From a checkpoint of a small transformer trained on Wikipedia.
Architecture: RMSNorm before each block, untied embeddings.
Training: a variant of Muon for these matrices, 120M tokens, 3647 steps.
Each number is 200 + 20 x the weight over its row's rms, rounded and kept within 0 to 999. Layers, rows and columns count from 0. The size before them is the row's rms in percent of the matrix's.

# gate: layer 6 MLP gate, 320x128, rms 0.182, rows 39-42, columns 0-127
# up: layer 6 MLP up, 320x128, rms 0.182, rows 39-42, columns 0-127
# down: layer 6 MLP down (transposed), 320x128, rms 0.159, rows 39-41, columns 0-127
gate39,098,205,194,178,212,188,197,200,202,207,178,205,205,219,183,183,192,185,181,202,207,170,255,211,192,189,215,223,179,168,194,207,176,213,184,216,190,195,191,238,179,214,196,210,177,215,216,208,219,167,203,214,201,177,216,160,234,231,212,274,214,176,240,210,178,206,177,173,202,237,230,190,175,167,195,189,204,172,223,215,212,186,196,207,162,209,209,212,213,191,222,203,214,183,174,198,200,235,213,199,191,172,185,223,192,208,224,170,178,193,236,207,178,211,192,176,199,209,201,188,178,186,193,189,162,214,198,180,213
up39,103,151,181,188,213,224,178,242,193,235,187,215,214,171,193,199,206,202,214,178,188,191,185,202,181,237,207,236,202,190,215,181,192,251,212,224,226,241,182,189,185,193,200,191,179,193,211,188,199,213,219,200,185,182,211,195,208,168,189,209,194,205,210,191,198,227,198,221,220,218,167,198,171,192,204,203,209,235,223,186,203,212,205,208,245,160,226,196,195,207,225,202,199,215,232,211,173,207,219,190,178,214,226,193,214,154,199,181,196,200,208,215,233,207,220,207,212,188,255,230,192,171,201,190,202,221,182,182,238
down39,105,160,185,184,223,199,214,232,220,186,165,183,182,168,196,186,223,193,224,210,233,226,210,199,193,197,178,223,190,165,185,200,165,197,199,194,198,214,183,193,206,205,212,191,202,178,235,177,186,239,208,195,218,189,226,159,217,173,185,186,198,197,187,193,217,215,184,241,211,186,221,216,158,212,193,219,189,221,200,162,194,162,185,200,218,148,186,187,232,221,219,207,206,254,219,221,174,211,202,225,192,196,239,212,212,186,184,182,168,196,211,182,234,185,194,205,200,216,221,195,215,190,196,186,226,203,202,196,204
gate40,087,193,187,181,186,210,196,232,206,189,184,228,205,182,196,195,193,194,198,237,200,179,227,181,203,186,190,154,179,207,216,243,212,185,224,191,196,242,172,234,200,224,225,172,211,212,200,198,216,226,226,224,186,158,188,192,198,201,232,198,239,210,198,173,156,237,213,196,207,174,229,192,203,213,221,208,193,195,220,189,202,206,206,198,178,228,208,238,201,172,235,197,194,206,193,222,240,211,202,219,195,153,221,229,225,202,167,172,210,184,205,187,220,219,227,208,208,207,211,197,202,195,214,164,220,204,202,224,205
up40,091,209,246,175,214,231,211,173,169,214,194,231,212,211,232,195,205,179,216,223,229,200,188,152,191,218,194,188,225,204,207,194,172,214,196,214,189,160,223,191,200,200,196,233,167,220,200,192,210,211,197,180,248,221,215,198,215,212,175,194,205,206,205,222,195,227,233,211,240,194,194,220,241,191,217,220,205,172,187,180,172,202,212,207,220,197,179,184,187,226,165,220,206,205,213,215,232,198,211,209,206,171,166,193,190,202,220,203,215,164,212,170,186,223,184,224,194,194,232,218,212,217,235,210,219,219,177,221,213
down40,086,194,179,227,183,182,207,162,229,205,207,180,184,193,191,228,208,195,169,150,187,217,217,192,227,222,207,197,206,201,194,210,196,158,207,170,219,168,200,173,200,164,223,197,231,171,207,185,232,206,210,211,166,231,155,200,223,195,224,196,204,217,188,196,213,193,178,163,169,209,220,204,175,219,196,218,165,237,220,215,187,208,210,161,201,191,194,209,193,218,203,194,200,188,200,177,167,223,197,223,199,240,188,180,191,229,222,233,182,190,219,228,182,190,182,223,223,196,182,185,198,226,186,205,177,191,198,178,204
gate41,097,190,235,187,198,205,215,187,190,200,213,209,166,202,236,217,172,176,214,196,202,221,194,239,207,210,182,178,194,197,193,200,236,195,219,204,217,163,195,216,230,169,219,169,184,179,177,163,164,237,208,187,189,200,183,182,199,219,155,222,230,196,181,191,232,212,225,192,212,192,197,205,195,196,146,177,205,220,197,201,210,183,208,195,169,213,181,200,223,227,231,194,196,182,223,208,178,187,215,207,197,188,192,228,180,220,173,216,159,157,172,200,174,217,219,192,210,168,174,204,198,199,199,209,235,207,212,208,215
up41,097,135,230,228,190,215,202,194,191,216,231,208,229,189,220,213,179,203,186,197,217,209,191,216,191,190,214,204,224,220,194,190,194,199,210,175,213,210,210,217,180,208,219,196,224,222,228,231,216,201,173,196,175,197,224,252,227,192,217,192,151,154,228,222,162,223,199,189,176,215,193,243,180,206,199,226,216,201,227,183,197,182,188,210,210,174,193,219,205,180,212,214,213,210,179,193,219,191,210,166,214,202,209,197,188,171,200,207,191,218,166,192,225,194,197,205,167,180,198,170,190,185,203,209,203,217,184,161,239
down41,096,207,221,153,194,240,218,162,162,208,231,145,186,157,209,204,177,199,208,194,192,215,192,216,225,204,182,215,219,217,184,193,182,188,206,229,189,201,184,201,183,177,203,199,205,220,204,186,231,207,234,200,240,201,200,209,213,208,188,193,239,187,209,199,224,165,241,213,192,197,215,183,245,200,190,194,198,222,192,198,223,147,207,221,179,197,229,211,188,204,195,221,210,184,225,173,212,198,163,171,212,209,167,202,215,207,186,237,201,160,203,211,182,210,197,189,205,193,190,211,173,185,180,207,209,201,171,200,199
gate42,098,163,201,195,177,219,209,189,171,188,191,189,216,212,200,201,245,202,247,178,211,181,248,218,226,215,194,191,219,197,216,199,167,221,225,165,201,202,218,189,185,175,226,202,222,191,195,187,213,178,177,179,210,202,219,215,185,195,184,190,187,180,232,184,196,222,223,199,191,209,205,183,201,172,192,213,198,162,200,202,222,214,197,172,215,182,194,205,229,169,208,190,196,179,209,242,200,242,239,200,192,237,158,190,199,242,195,228,204,179,173,189,190,182,193,224,193,186,210,201,180,221,179,214,205,195,196,146,185
up42,096,210,247,197,248,198,209,195,220,184,159,208,193,226,186,233,227,181,179,206,201,174,194,199,177,224,209,195,178,192,194,215,168,202,170,209,216,201,212,180,189,170,184,210,195,224,210,227,200,174,189,236,216,235,231,188,208,179,185,210,205,214,214,233,181,231,209,197,207,200,141,203,182,219,168,194,189,197,191,189,179,214,182,212,210,154,230,193,221,237,208,213,194,170,198,225,184,195,183,193,165,182,187,220,200,188,188,164,228,180,179,180,188,198,184,206,230,202,203,219,197,199,232,202,184,208,185,202,174